Weights of a small transformer language model: 8411 steps.
Each number is 128 + 32 x the weight over its row's rms, rounded and kept within 0 to 255. Layers, rows and columns count from 0. Numbers have three digits each. The size before them is the row's rms in percent of the matrix's.

# down: layer 2 MLP down (transposed), 768x320, rms 0.035, rows 169-197, columns 0-159
# gate: layer 2 MLP gate, 768x320, rms 0.0398, rows 170-197, columns 0-159
# up: layer 2 MLP up, 768x320, rms 0.0372, rows 170-197, columns 0-159
down169 103:172172110086150161132125121094080114109142109146108100099121170171108117089128103078111124114097148192074117131164164092155117139090122099216165148104038069168144115137122117117114111076091124126149090194136113168110141198139105151088139122149120112118112172123103129134123076094131135154120163069144172139101152138200118143114124139123165166169094162173130171105131119103128235096148150096125161170185075097127178064123090112161114149090172130122151094124167107105115099159116118
gate170 102:153130123134114116165106109180034110094117072164167136125149199145129107117086120122151128126140125086098129144137146104080152091110138137142103092098139193121114128134133061102079192163124110079155130124109140134157132146113123149037101101117134146129140148114119125107134136092132082140149171137108156139208179199135212091212126120094162152088136138135111134160114109113082123146187157150086123179125089120083196141183163135157136111107132109108095127093119127128089160096150138
up170 101:123080095174163130158121131145133100143140128116082134118153100152145147160143139117111123128144070166111084128122112119071147066137082100088150111129162109133116180117057135130110139098120107139093169065137158106164115083114075170129127091096140087105122168104145138083098168113123122148125084092135084123094140111135113229118163135091125137113112153145088106133092132130115147166106163051079088109123165063142166116133203125138090068139135172131160164146205128092111128087147093
down170 101:108129139139108107143128201137134150133110154088120068168100096133102122117149143162091139094131140127123081129093114173151152155139142111122119136075138087130111124121094185122147119175124121147080135162110112076126146119141134104134139127152114162177088107056119129117138196124103160101067122131169130120048126148182140051094088152153101158105105126123155169142136104134152167119107099145170055090188119153210081178154144153078124104156114099100133149085079104118111142149166115
gate171 096:179102109170132049087158064178119148137152145196158113202098141141136117125078083139089185177098151131179115109145133127115172211168085153140078124139137132178093071138135097105122136120154163101121131099136163116156128157106098070147126063087108143096109093149181142127096093099089150113111139154145143173163104111111168140076082130118110089131156124124157058068138120133114128111067167125126158109113108156122151136088151118087181119072157065107122143159173115101175102178113091
up171 100:158118162098095105089104079128126095120118149136181204134111049126081087117163022114116063105107084138103124103127144198134145128107104139117045080152153146069078161122056165133101129075139131132131126191169155084158113132138094126166163098156142080130055142152068133134106109087158098155131144116150145133095146064118055121091162126187153144139081183089138088147088152156179101120159113117122207130092094112104169123099135081102069123203079176108131125206101161122089100139102143
down171 101:159182176114116133119105134086072123075115082172129161177131094133132096144026087120154158128198121092151101121115103172097094130098113102142066114137118126114094177148182140165151110100153110092096157101208129059128104107120116065115145134154112138169141135143152133188096159153183141106112179153139133106163085148119130113167161119254181076145077161099117129100081134112178146114097137162222151120101114091111142161126179127147130134119205110141147166162125180127123136115177148
gate172 093:095116138136117114107132121082185121148155160151157097128029140109130147106132084102126142107177103163115074147136152117120070158105133113137167162149137218093121175130194161188160144149114119094104125108141134134127148135141158123144080090102161121125154153118153188132146085110127146117213095058150127123107107139102145133165123121145107099176151117119174140137147119150093133162112154116141127095152112187171121199142140139077096158197088115085108181164134111102128103093100187
up172 097:103098181099138106127156096082099086136140120115117129079099108130151116102136129122153127138110106137064132103065124158040116126113116060103131134099089097149089189112110134140131194113174125112135139157120180018134104093116115110149121103206157122166146109138154127076149140084090138132125086136125193114116134143164172122097099132093177129119098113134186132176114124149103148168150191109190093170053079099095080114156081150090151122112126165076138195076163148133169129130170144
down172 095:138066170118069108098152184138110118165173154101171106149140151083152132108097103168111134168143158137117073116071127112161135083119143120128170128093093151107101155134102138173154094200162182121145147127113130117095158132117133132085121064145125112074152119112103172125194143164122137111082075178198145123120051079113225113107149102177113070118135159141153138161219173103093197138162171125077111194135089094120127165141066125102145121111101116189128177152136167112084110152104169
gate173 102:153039132175170136142148113140091091152161118160164121133199093129125109157098131091121137161166155144098142130114136096091156089104140149168138188120087158168084109097077139127091078132165107134167120102126137092111067162103091180133138107072096088203130128130162110205068156081114157082155054072107140133166147140085119152221109086114153166128153116190168128130118097086115180167150092074112112179108124122162186144108151158098094162082081154150218079135127152141104110110152126
up173 101:057170084095094148082105102123126158152135069165076153081180193154061085163090162138076111135211096176040134118147086134051140138134122138153104126093132145128107131142140143073125118095129123137092154126156160171058160138106094135109108108090197130115096139156138169127146088108127089104133102132107133085129147162140100134175124177155163164154116108160143167106132074150113179141181075109149093149119190127166155146151157172086102158143085134139157123090180173123083146099084145
down173 096:106103103101073112158119089124135132090198146126156164156152119142108163137116157138157123110120127109106123114159152135141128127085180141169100153121086077158090096151133136127106122103133106176148156102143166116172057166129110147106103099137157148130192161139141166097096170115099104159169124158125189089102234139122171172110077160109179086131121104098103090194130140122131105101051115130135079141110105171133097108135126107074136163113146122127166120107143085157113103143109067
gate174 093:179131134101201151096154116073080171145104141133109188218159131130088121093122110164105170097147101162130105079203097138075127142131201093096115117188095168126167173113114173141166096155140122079113080137115162188113104128128159142135107091137117121129160110104110121120168072162148122108099168078167106099172145125065113119177166091165215124114101121104183054103136147219161111127119106173102157176125074091118138140118100079106163115153159182158167185117132102130104124144071124
up174 094:110134116105115100129097160141107163118129117164099116143206124102147140094152145093136145122158224152133107113150136147114095162083111166134144132114168127169168064132092145107175151178131107140113137158111109137141173136097057122111109128100149100112163162117141169084069112238164101109196119188100122087129164118123062056149058119110123171093120126186163191156103124127096111131158110088098127163122111084125083057109127121091117086121132118151085109050096125161157164152191120
down174 093:125105153082095184127130126125106123120160091128148137150113123126163146142186106149139098155088047130107111088121112159209087174119195165183105172154109120110078131090155147167054168124118190126134087148120097118158091135111082144163069154204088128132090130110112145129114136113096114142060140138114173158167131205134118140115080098097105148112124103097105133164154122164174077145147103180089160146106133114134099147220117139118164124131152169094095113150086088096150140133115119
gate175 105:055158166116142124145096128123137084158149119123095205177135116142146106168113123093123175125134153135153061119096183093122093118128095133111077089133083166110133169134113116133187109143140135125140082123095145109153115157120085148119045147063179122128111137146110150061129126121166109171109096121160115213155119092107121111173105116152149122078193090155158100116079190144166120165101119149153148132095150099128100109134108173107141148114136119174099141174133080130083136177087102
up175 106:203078148135154117110132077110130147129174149176081149167153128137085112089142062142102102138109078126119134129092123187216124116054126157164161095112139122091082125119112130093147134190137166131135227104113165130124093121128137117152150156169051074176108098135163153143169118070126164146161159110109141065111107133067125107093167145176123168133143138097101118169163120147079109112165136182113118164093143106130149125141182159168140150095077154192161121116111116125103130128179153
down175 102:182131116191163121114183104068136097144181114092157121122098149144095077131181216168138165118127097182096104091104146165183095123081112103136100135093136189131146105125132160114089141183151093141139136076117071090098118080116109108110117044133177159117091119147098145130106153137216125136087096106173115166067068098150111162110117085098113155158126129136116087107140144071170181167173135128160138175143142115142146097127163126148120142077107139107114107151124093111162165109153100
gate176 099:140110099164122115125094127121123121072089120086111190159125126081094140081122167112102153096164135121127159088137153137093121170097150132078112173160107135211141170104121092170100142065138067148125120132125107161166187161108158173071099159176137175145107105167132091161176162070101157101163104141159103169177112093086127160146127115134133080146165089179181157131158149179158123143101172196104091067114138066150204099136092099141122108117097203183151139149117120139050102111085208
up176 096:186112136121131099130109092087154113159084104168132170134140180088159077119112140117117083129118128149113089094114183157138138149098176111075125153102163129137085110145132114116172109124123178082157138148128125100118141141147076190122114151158094161120074127138151149089081091117096140206145139054148156128110121135147113077169107140178130131157128208073150094112130123103158111110175082124186102167083145130126128143160057088117099135164119160143187135071089096145082126135156163
down176 099:149083107099147129149131094142177119156083112186172138180098176142118175119140108116148129201144089132142147166148109157170149089078031092127127162156132167158129140160096107198149122104124114104111173103139133117199087091150121175157199114194074154163081136152102132118161152100124102127101121141156105156152187099099163114155154154150115126103149109072188169110102166118099105119157125101136163126126119154054089092114113113113116176190099156149119121117122139112068084108116155
gate177 101:160086140186175182152097086113105183143123148099141122114144176119114139112158095136081112147092095101111127169092133141143091134162112189134147112134076160164111114133058147113162135107066152174165107072150114098085147121141156117108136118138128155131096104133149107155127179105096116107130110156132160157184159127070108065155116156096092094120127151054109125181117147120093091175169090140158148118124084145120149163087148099178128143124114166064125150085126096113138179138188120
up177 099:114199124121101069206147210146080134130099093169145153169131069117091120172153131140159144108183142179096129156181177115052155105064153127136127130109178163129163129125162155089170125137135103137095137183078109137160160176095108129112128107110100125102198150128154186097169092148118129108144125109183145067167125125163188143117168098104144153165168145133197142107122111126141152115104152107134145169143177143134084113087096095130250135074119126124151148190114141167133120125113100
down177 100:109151133123096111156137119111117123171130101125121157117115123204110139133115155114151173154142138147122160136156117148110147118121161107119093120146160150123115133081148134122132079132139115119157127150096122100151119145103139146224124110100046149191104174147100121104122087137170138154179121105139144131145104098180195192112106107116160140125119124137129144055117137156136102129149100179131148141163171140113092135143113107138128125103118143102122120138144121156162168119192153
gate178 102:128103179102105168189161143099182139123152132078101140144086106128094152143121064111081146124152127209131155153092154137140135147169119110096172143107191151117136160077071142133085123169102151151184132088092078120172146123166053160050103149084113183148157139154136122143157157163119145101099079169165174135143106092174157147087113146180042146163170104138056149176162128124145150156173114122171135127127146154087161100086091100162133123140143112074120112137139120126130151105147126
up178 103:129153076125103140128139099163141149114123158116137144137111152173129112107115155121133129125122130169130193134141161127108176134120147179120109145092146155076114153109089140155109125071146127194131212151174142107159153171122117134145088180101191146107151119090161095114130146183145090163092139119137160145133135119102055105149085159148096190202152097137097151164105076140127157119151123110093145073187148080120129146137113112156177157161122120116013105116135161153124171116147160
down178 101:128130107154167133176125113131156141142172123143147141073100159190179138120097158109090137133128117192143109166086086132120155170165133151128218084130142142109162126152079128118101126120142118185140169159175106201105123123083150059081110088094102169161088113152143125096129137133133148139138134124121136091153141111155079120112079143137111166153121111093071142157085079193087096134180045126130130065132117136095185130152149167134132101120160104058091099135154135202156144127139167
gate179 097:166095188122084094091027110145165142113137115150134177064145100086086102089105134152118168139133158130114116140131175168103118158157115107160156197070127089158153125120138099101116103114168117062117087139125090137112182195113112153112172104094160128104194135121127112118172116162094112116178108158155163195199089110122145098178157129123186140131125113163076179141133097114222124173166139128147149103144112113083189114116144150179138103182077104139141133112121161119070136099156123
up179 095:124086139100137082084122118107129152141178155118150124103129085105119088102164123125167157163068167070137133060147149156142100080170137090140115198098147090150143117113125129115168124154135159104107108123111062068162085207122160058163124106068157090117156121165112195119129153148132144111180099141144162170219130119077128141157132076109169105182111119122062115098113096093189139148107142109126133109142092094129132139090149193139085141147127121134167142150145145085090151080135086
down179 091:126158148138107142133151119098142151102167140139071105104101151164163139084163099089130085203081134106148102145147127158113130161107115092097153128098111127192154124157080130158195134139167159108096100111129114121092073168138127136159148183164156170147153129148102138145079204128140123129072125156086208169128148104079056094132160121172149122146099156150104140073110163124135130159114018109172117160158128156085073160089091134168091130156141109095167075150134127134115116141088141
gate180 101:105162126136129127136094143158149115122145195136177159155208170098093142134136080118161142121156151152118154182106159180143098156106138129104161062131150156150148090103110130160124135128116065125111113144160226080092115143134087109080113156117107172073140159102141142144150108146110178144111079160140109191122131162142159111150210163125095140080120078166136157155157104130128142119103194123096186105106107130085143106171125129119099143112115133172126126094125105119147116099120144
up180 098:145105083126086124217091111117130086131106172147054111112146161119168108095095132149114146104154128078151093128080124088073182136093156134114191136101129151113122138171099168102114183119173134245109136142102145172159109102103146177165118116127109119111113072117121137214068104133151116144163115159080119141054146083135161117096125138146128071061164113103104132096105171084108154106110107171104086124139133135147161131066181177114139113163154084194153098138183200176098155131125153
down180 096:122110133157126106148136068134138081178121141085089096078116122078103103174149148149124177082146144077142098083123127085124171080124099096132158162182136134140119143146120130086119103102096093095096099182106123140082172119131123092150155105085150117115142058167147115075184138100181134172097123124082102134119090069147112134107094148177137141170114187100132133129091157129119128125163160136143171144192102110142149116142112120131119185193140129165075100125087137145148119117132097
gate181 100:129117050079055118091135084186121156127115145199061126092106188127186126105193076093179182075060166080130088084111161144117166166139105144112086102187128130116108193134127125094157160117142115100035128173152149146183168113071092199145176088109136160131110134108078160196127167134125155156122072174121098135091121110115052160135146120091093104112124139156146145132135086127151147132172130066115113116143144214136205159174167077111112093132175089122152126121082131148120144163119132
up181 106:125096102058125090091181108101125164144136179104142168123106178179122113149133124160136135102043096069137089124192135167117134130117085099154058106111156155096147114123147150073163149105144152125157156150114103083132077085134136147097142109111183117101175097120094118107110091115168177152175075135044157168163109134147081170130198109114093113141122101167158145164089168119156145127123174122045124135096103162176110146153169096104147158108115124129162057103084066112126113137152119
down181 104:186117123112166144048106144107140105108123105158103087143121139116095139165150127087188166081104188051122171136115122168134146160149095113105039139132170084092139084145116139103136129070145187154138111110140148150151176120063168128100141113157185149164152126149153141120146170187146118127127143157156113107194165130133124131132106137088054155136126067096155178101157062090171152158144134105147128121012085163129091096134117156122130097107174144121143111115162116096159119121113157
gate182 096:097115097077121139134134155162192171158124146118137174162129092092092148159153085064134125133126117126114173193079107160091152133136087115117144164140080120126118097057113129182101127099110132148112183145120213140128184123067128123175183104098187077105138119182163169129152129164110139145138185147134184106146121069109185120111198150134150110088091129112153188150138125154100117195138109110127130129147116110068135182065148078154123158160131166096113115131152099160158084147148073
up182 099:107127161089088134094154120115102148159101136099144120064152119155077098129117127147134083136134098198156105097121133189126094111091074077141125084121170112080126162158103122111113161202081116150120108132149105168143126167141115151162143128169121137099106084112176104099171078104195112149173088137064110138191122114193134190126144106101139136138134162186144165156100131177180135110087118128092110140059105135135185093073101126161134143168077146103093127125149096100116087203121131
down182 099:122143147151123099086085115127157145110177242141129165060084163075115117115093172141145114152142090062083100168124125111116064179118196130171154090123125145101144122153117092158136131131185132156140139138159082108063153190175159187109086113164140173061118095140097126173136092136194114097120110124097091098139158124117151124126084047118161115144150153141100149080107193103154172112107183141152089145083144175111170108159143104122146149129135164147091188094131132027100110092128125
gate183 093:134170104176130095088192149172138139116108082132178160166127147094121129151105156102125151140140175119108169100131165129154123171108131089127131147137156131176069118107133134131121160062126107095167156152090192179147139151122136073098130113149129100120123152096115161110120095127088168121106125137160112132157151177105112086113132142158169137155165120191177143139129231143184141188161156122169133152107106130166179119133102119075115122160175142086177117147120147076133049105147145
up183 093:120087184125148158154153087122104162162114144159098127129133125104118148127097072130129118143127158142144090197110188117116113099067147152108079184117101145200133132133130141165113128165089021109113152115062146109141137117126076131131134136167153186098080118141161140122122153106118175097095113119152171114164164138103119143079116106111122139143180062162148146123125152207147112165156134083057102099169148152080081142104152123115081134196058102047147131147097135123111141123157121
down183 095:122111138092108143215142082061086073179108184120124142103102121134185170123088180145163125122085121144142118108113123122102101115134140157150140080147171158123194165150139127152149121137169087140092149150145122083134110131168081132149125077150144192036072183128166137148104166152127138123153106151036107136199139157138133155086100170120109130164111070182127137105123101140091112080119136187113145091149160052105143154097115202151107112105156111058133145119084148100175105101146113
gate184 095:135118152130099113112158094140166073151164202155118147149111105087109144063081144147160132112143165169174107120132141113121116136167104076117123127178141130143159118129075130104187130140136157131167117130119180148182142131114163149151106142159154165113139153095145159132126076111131103183175169073203100137097122049130115161123147165137169129133074097051172132175245150093138143128109148119104125121119089159133169145165126119182093125161176127107134133125101186111113146119090127
up184 095:087129118117182154177108171127204130072125170136150102151199145141121149142176188118149146138143091092065186136151124083144107125156103102100140035080102161106135158137161143132143225123101205186132142143136126178206115151098149148120127120092125124127098103124099119120125106161099077191070227115095133150146098082172122115113158160097113096097113155130121142129134134108107123160138141088173073134113117141150117148159167117117115128130154179078142092113141140142115121188108173
down184 095:144146148164090186151109127176141126110177110144134158096142138204125142086145138105129101079093122134153164104177166149087122185168093170104161149106129098080128141125123085155122103123087179157127143106053123206118134127128100175105151106178127107163112150118087146109149135157103141077124077097113110052182137153154170114147116182122160100144137086125128163162122114133111154147094206118122110131062152148138164099114203175095149082156064089126163053105101085159142124134133110
gate185 099:085073181114175133102136141199125158074166134149109150146095157136092106139156075129111086064200086192090107093181111115074149112113077097171128102105129137161193160119120121092123117181114111106120077142119129114126101132094141117162106119140133095120113157126167070141175098131162132190116101141124110078114178122129104098116189154215128123130100138099113109120147170188111119150131113195099172103109112111163119106164095154107111083185175152100130150093073159160114119074140176
up185 101:147144122140096104108159114135150138109067105114168089112141108117113156128087147122117154149135119156087143090120066135117157120179135111174116137149137135134105167117158119175106079087189112076088159149123124132141155118146125080111105123119138148147103131158210151092134139078117121176122083091108087123145068083195166138106120202082095189169098114118142152145148150089186109145147130059158110143133133152126104113137120072182176195187110185145131140109163136101163174110167134
down185 102:126094130159203163141203129174094156171154117146135129103073127172132101085143136193082135169129064111085158140080174127134190122078094134156178135068113126102160137114114129072118178105079153111106153108163122106046139171166133145152172105121147097130153175141084074158165143106157123155112154123107169104121050155138144104116105101139073129106121096112141143135140172156081158132173139175140157101088183141089083129144121156167110060119177144073130170112062183136150089112145176
gate186 097:072148109121144110142129122130122144110094129097097134141122152185127158067114080175135115148171084142110143103123102110154162120135185157152083149102122145159182096103236173109138118140072138150203096126137097152140117149134111135123102156147139089129105154110116142141182124074146108026115137126137137102169143198121077140121150113189133116082140145125113117108130164175086138099132118086156166114165101139159165114148090137123222140143179131132119107085157100138183096155118097
up186 099:107115143075102114085147090099171111130177198118190186168099138088166151107174128073105148081100149104105173116122177101135124138163171135122072120114178099158148112109130172132171127063122118134126153168099154145126139161135091080176114122202127133108165070128076196117134105187138192136102140138104142142108145127162098117107110159061132047140099182109138102118122099184118119154146089124173130164099147146069118118138072111083124094138085130118124112166100120045082179083135104
down186 100:126130151123071154146150126129164116144095125095115115163178157137113149175101143076019099134104117100116103138132107034182141169110103105111074156097120089131089122075122089135146087140195093103130106105059139167093156095089068108077109149096111119158166145099147171103104184112114127118157159141090034175158135099103109151158177152127189149113146163204174202165132115136151123137129088105099146131115147139108146158095181138147120099073126129153137133134148081132128070123154103
gate187 096:068125147093173163132160096173138111058168149090099139145161091107115134128111135168057093101140158081171127114156117115144183077127096131156154153169116129132133115116156077158156134103142091089150150100150133092130114213122109155117111133162200105169085127132148124118084172077142108113134108062157094187169133097072140101142126143219130094147117159112154155103107150063146143171107136178086113102121118131139134107120071089060099101111180119176075122130141101138135158123071138
up187 093:116135127154136089095127146112149134125140090231139129136105156128159089159150138133152154134135094144049129195136098130136123134149082135118097101141077136126156140150170190156123156172127103166113103062101118112110122113201092140175100086105139119121172113112124162078121158167147125161132102147102122125083151092157081151106126103131103129195134127079121139110121045136117119122089129139137171123159082143177079162077177215125133136148145120112125126101103147108124198166094127
down187 093:148182152123181121151118132133140151081175166127084095124107088099118087138168089126107139093104169050119161141099052143138166089094106168117157166084099077150125101135167113144149121127109143122166105150115136101155153129092160115100113137096108157125150111072117063207109128173119162194079129161102156080106140143180174138130132134150139121142104092122116140101084125196166135070200102087132115170112132124132129115114185147122159164178185162163118107145115156021191139105127118
gate188 099:168146145130170117093090160124143146117132148139157159148134145150153086131108145111146136173113120163106160155124181118084107141109173161150153127116107112110135073156139184100147076143161134116134136127105120119054139167153093120096136145071172073172132140129123146171107177179123071102172136099099143100113103153145083109140174101104149179161150154128108104116117074122154085140131066116177186127126131159093160084100125124214113131168143076130196112062153085081128166197120063
up188 101:065121159108062144115136098110168168113150123166107131145091079135135088157176144143178161184099110129133125205125120124107077124133164084088151111140113099085132134146062058155123130099121047118113101172101097182119100132194118151104106129153157156155119142145121131143155144153148085102085112141147132181112155105160087087165139160138106178159174123125142099119127189139171099115133069136113210156097119136109073157098104034084100063169134208115145153173158072115127189151182082
down188 102:129085133129145133143066138055134112134117094153126139194151133138080178123107119105154162093047133155132160094157108113119152109116092107125126098195106141116129100134142133148162138122138155134102074133096089150097141182096079092122144081119109180162152096167116148159092232161115122108133151079078065058086141127132103139134134177151098105139158107122116119072120149073133139095129161097148206168118184122131083151108181127119126065135120112125185153087098111117123117164089112
gate189 106:153123153169093147104073185097165139128182151121074106078147145110071135119132080124122125151173173135097164151083138130080137174111151094116114110105055153127126144102108130219144139159120112139028087170131166089155115096129130123098176183152110152170148143196149115182150138077104072095091163086141163086151135082154211160165111165147134139153111149126098184079117136093135144145155087167104141117161088115113119110161113098201091102104107135132109127131121132127133192126196109
up189 104:144133144118111082160112152121143106106143176102141098127084126087137115128145102114105164078141116143129183162065200016093110083123118085150135124080046162145170178145117116171162161110150111081178162120112157126181092102140148189130122159187083102082134112173155130115128094096137086121136120154154135116102151082078140166154134138129170093105121100123114158155128146125117110130119193125163120137108072149133110087145088094097088096135126112093168099128148114070138124120096167
down189 101:088115179163100140082109114122132196128098129154108118140100125148182111163036124131168135095188111185131133191113084154058095168155110122074148168105116165174123112112130120183169232126154092133176105187116204124176092142124176131124165212114106155128183150148157109105112166068121147115098160154111153138148143123052119113128138035106163154149195102090128121134023137136164131162099099130160074148124066119175109123158159107116063163120150153131125175104101083142093147129123156
gate190 092:154117112164116126153157101079098110158158142104154121109147119169137087133143107118121138168137120155139145127097132117111204155190160113107189128171074150112133159109118128056166154132146120076088069072085130132131156101160112174114115165140155131165079118133161133142117171158123081149096158116137199177113141176113166131176141131077118123121134128166099181153150136159078115131117140072072092141144104067161174145107116079121115084096142153059046123139208143125092207073105123
up190 094:128132105121107140131123126104107076172110107060087091130155150102058137125150144097180143110152115110082087098075136125140097112105133128074107159085142050177183086106096141192082151133097107092108072131060111126164100085078082119152088117167129210156154121115132054143098109140122098141133094078111183146127175154122175071135134136105131130162134185087108149138116132090127152142183143101110105141100170108094074028159091105164092161131206168144125116073081167122117145116129155
down190 097:119126102178160131122130162091135135116075107122120086050123132088134168129140179144125178075171134155129158161163113168145104084115148104060134153104147163076090170102120155095116115185068090127156153114121128152125126086099126125107160113134130115185124109120199161150151107167141165131110156151133114132163055111085096198122121117138157102133093119199155147076123140140130175072127163108125188136137122153099055175149081155169157087179136136053106131171108100104200135112099114
gate191 092:117123141123120129153079164132130109157107160099105096061174109185139121132130136169133137155177136079154098141092145106130169148113046124139128170173125111128139085097145155158195116112129182196169154161179074184112157095082106115145158127079093208124089119113124116134158098066118167174143111211229125181141135123077173069165153144131130107124141145167170182132135113093161133151184089103149099115131117127095159196145058141117121165129112192118132181095108080168176137098162173
up191 095:176083137134121155171151105119084161125170108082117095160127057139124195177125081102135157155128151122148060162105088112094094131170127135115113120096132060158120198126083139105146124185085187114190117131125107144159078107096100141081085118127070113176130115133147121131084170111128164172098118101133150120100154141082208091059127145176143093081112071187060106179116143129153151172133129142191095145085142116083119111119148147166127156097132079179190090180156119178113114125158136
down191 094:175143131118095097119135064091166127178149159112127124134123143117100139142100089079133184119161052173139109143144153091100124098134093134127132118093148092084094208182103162082087152162129127109153109127140153096216118139090135154126124120161165075151114104107079173193082135095126141130181111126128156120106123178165151115073138092147140089121144073117189120189164185078110125143129144108174162194141135199114167131190131126213123091134155087141164052119112160131152113122129175
gate192 106:187094161151187104134077122157154122084124137087105082134130143119148154082109080178082085112140146149183137059111140160131193199134159109139136159175143143143116088101193138134175146127124110099222089142057073117124110115152094163149111116121097125110178126130110130101166163096103151089127089097174133147090138118116131107123074124147147177118128165168121169142132115145100098152114114122153108175111181109119159117093096158111101090137123111122158083066155062137128082140178146
up192 102:152100091136124141039105136128156179137144188142164125147115165110084067104098150183154093173080094112124161154105088130109118109118147152140071104136111121118079069122115113117167122118165055104133191064148171152133120070113144100218203093105095103106129075099100135098103133054086129148133098118068116081148142187086123118124147150145133173132084125181170148152103121134176096158146177113145058097082065178153147162167125125116100107117158120128080097096105076115171156115145122
down192 101:124128117152194113150203092178152113138137109127130141129158137151168130105112075161113145121145121106101035103173153117161111156096178119107119119157125108064114149132117174042110127166160075135113117163117086177083135139104138111106103086112120153136116160064104135104160139135164126126092110124145119133148181120167108098159115165089117098103105078161147172112104145184128128217133108196169099091181170066117136129127153120141116110162090186100130094152121168162116162118141166
gate193 098:121186126117131085147098134117112120065134125132151137117172110096128144127156117129132115135138155185105138131141100119113130206146132166164090208171097086069083159142065142125080087115173121054089089178177147139087159101114092145142176104096133161094138106122160110191196144115074072112112082144144154119143124170091112137098131100094105105111125064130071102176107138205191165132155130146127059085135132157137152117157102105075080118139151155177163135108098134108108151080155108
up193 100:123105169110212160108134114125151167154145129124144069143109107146103175189087149160133119106178144130099108163158143092156091136137178151102149167121118127132157123127094206106121111172118161107103065126100125126100100149103176129065176120137120151090091126076141172126072071073143111134102137140147199149193191112169125120154127137133072124094072129151095111157131156115146179105124106172070101119181148207124130158101110125166159147155135101152149123183087109141108158059124110
down193 097:144080143091148108110155127168179133165137136144142156084080124167106139098161142091068084164132148133146088093068149086061133119123126119141146135062091142148141129155158122142117169133110136141084120141098114166171166196105139195153125056079150170140113070197121152143125137165102106161141113124118124112172181178138198068153142139099117129146141118071188111138104153136120126129137091077125150141087150181136177098082110191110160060144123074128141140143192162161059160073138120
gate194 098:123087139119048140171103132147105104140094128143141127081151139117127103089151106075143076145152125101129180071184161118205089128135133108071114113118166134125134147099151145161123085081099150149121075114110143142166126110138063126161069135124174172167124167160103109150191131141087088081138120113151201146061129106098115133152165207140125094095150107125220174151161090116081154155126136140184109136098116151079084145125146082100101204093082103165181088098066148124138153098129088
up194 100:148126125085174112108126081078112164145087153116097191119138165055118112099066160103090103194135132144183163125111109136136107076156162074124167066179127099140140137108173201129145156120160151130179089135179063098118091099125160134188129192130146150150114071171160133115148115112100164113152096129181114119151116135165074098169152108148126147198073146141146109173119127084139114075141194117128132088169132086137141198130132114124138159113112142161161139084128094128072180158140191
down194 098:150124169150170107122107179127169184157152108171050092095163133091134084089076031182083135125117128105152101124151181142207086148091162171124166118119078087145084107108136157157133083135160175129146093171154188092185182118159131155113124054128098151099108154153131059146112093078167053151170090114184128103147158129132156138136184184141139159041121118101064128187115175128141133100144126085062099097135111118093087158117125179156124130139130131183191106139158117140128125165154135
gate195 098:124090154160153072134094119110075105096043149109124118166120132145133120092166152165092117085112119124109181149186116201122143158092159074120118112147108140159112117133113132067137157092073136090195115073172123124136102141124166139115160089163105160135081151110127133204120158133076138186097131083095180193090156084106163133150087173123105114092086112062084143102099122172119140172120147155173135107114154103158146078168110149048105135109125143157079115139137103135166059129117144
up195 098:112098107141096146147087165125167137140091131087137145121142129119172144119013201073174116034069159128122165111134137145115110152155182092084096112151113059101104168122113138137082105077100155142112124154102102055153137120067124110073116152108127160135127137147094146140167122102118105094140051101093150121050088107166101108079113142154113138153116146102154155086088146155161152126155182106125160128140124163111101101180101158101122099145148070136179147114100099125146110160120109
down195 100:118150081170105066153089088186109150118155138161136150131155099152153222103186112161117098142081126112180180104184128105117154104141135143155086118106126168143152170115162121118119162067094179164085164148107057170164123108177155115128133076106211127114127149096116159154135179131121095103190121107134140183112159125116098099149151172093054100101116085146089090089131102137164124099159126112109136104080157108066106168105119119028117131174126149129154133118150099129084098195127149
gate196 098:110086132132132125174123152147171192190170212133154192133165142151115116168090204082105151128153131115123162202152110122157117143113144068085075167103156118165105150137150158083142083109135076131077146112182134054166176106144150111141153153119148161158120074098109165162134135144122192170060134151183175165120222105159059121081108070116168073142139117114141107095138166123115144114136139138109131171097154176118135124194146111154162122099169184138136086159105095145135103134111120
up196 099:131145107207111105133067180127168172112160078164090148151112097053174150192150130175146061116198105110092162123133123152115160099067120140165164138107087161104113088108122148115088136112125104088120138150129143162141136153075113148102154133118170080117115194132233109096142122142088134113136129151152112117120077104149111132150158175160130131112128123140180050149069152069157149166107177152156137133112167094202125112154173102166146115163104143088107142124077158126125087116087146
down196 100:187123100028139154179154134069108142074058174156098142139089127147136079129176136064130122127154103195146173164134138158110156134114153188078122157148142113108107191147107150107144117112106135181091141113096116199105151081138143099045121102212110168162133119114184104156083106190148159132125141193130174109180132135133121131090175134139174110158137170125101089101108113122159121143136176142125160145159154196125142137073112134152138134147119146143120138097110073117132128108089131
gate197 103:143078168125138052151102117153150112117145159096089132133120160089135116117103131078068136083162133089106154120179119129159148156138130148102124108161170131118141124109147158089119078093150128137112126195133100094079167137124161098100094175110132089097082140128144141123121143191129146110150143204132179085090173124155076131120120095113141108117177121127103126129167123199082093143169100153153127137117162149108198115149142123119141133078139151114107104014088103114085132156155117
up197 103:096143117103155156124103128064145194116072130088099158130194099079105165108082143161113154157114109124112106088135119094155145134119119139122125097138097139119123116081072100189137204121135116099158125206126148135131137117072115077107141106158153109081159151234140146108104185146116115183158132170139118116122096078134110058111130140115121149166166075058164181180131160124164076056134102141121159147157101151124050144145136112121178119137083084079172140115106117150142130101123125
down197 102:131121124162138097133091119115106069112124096129138142195083139163171101101194147102105116112163166084124095114122188135084193113160106160094112117150189107067179153142140127037148130131154136142115140091146152110154121158118093158179153113200146054076134098123150154090124106131114133161184132180086112128108129144125123029071092180139143114111167118095110092192141167116097172152139107174152114120117121114185110111135135145178152103063122171129084085113080090139096155142064076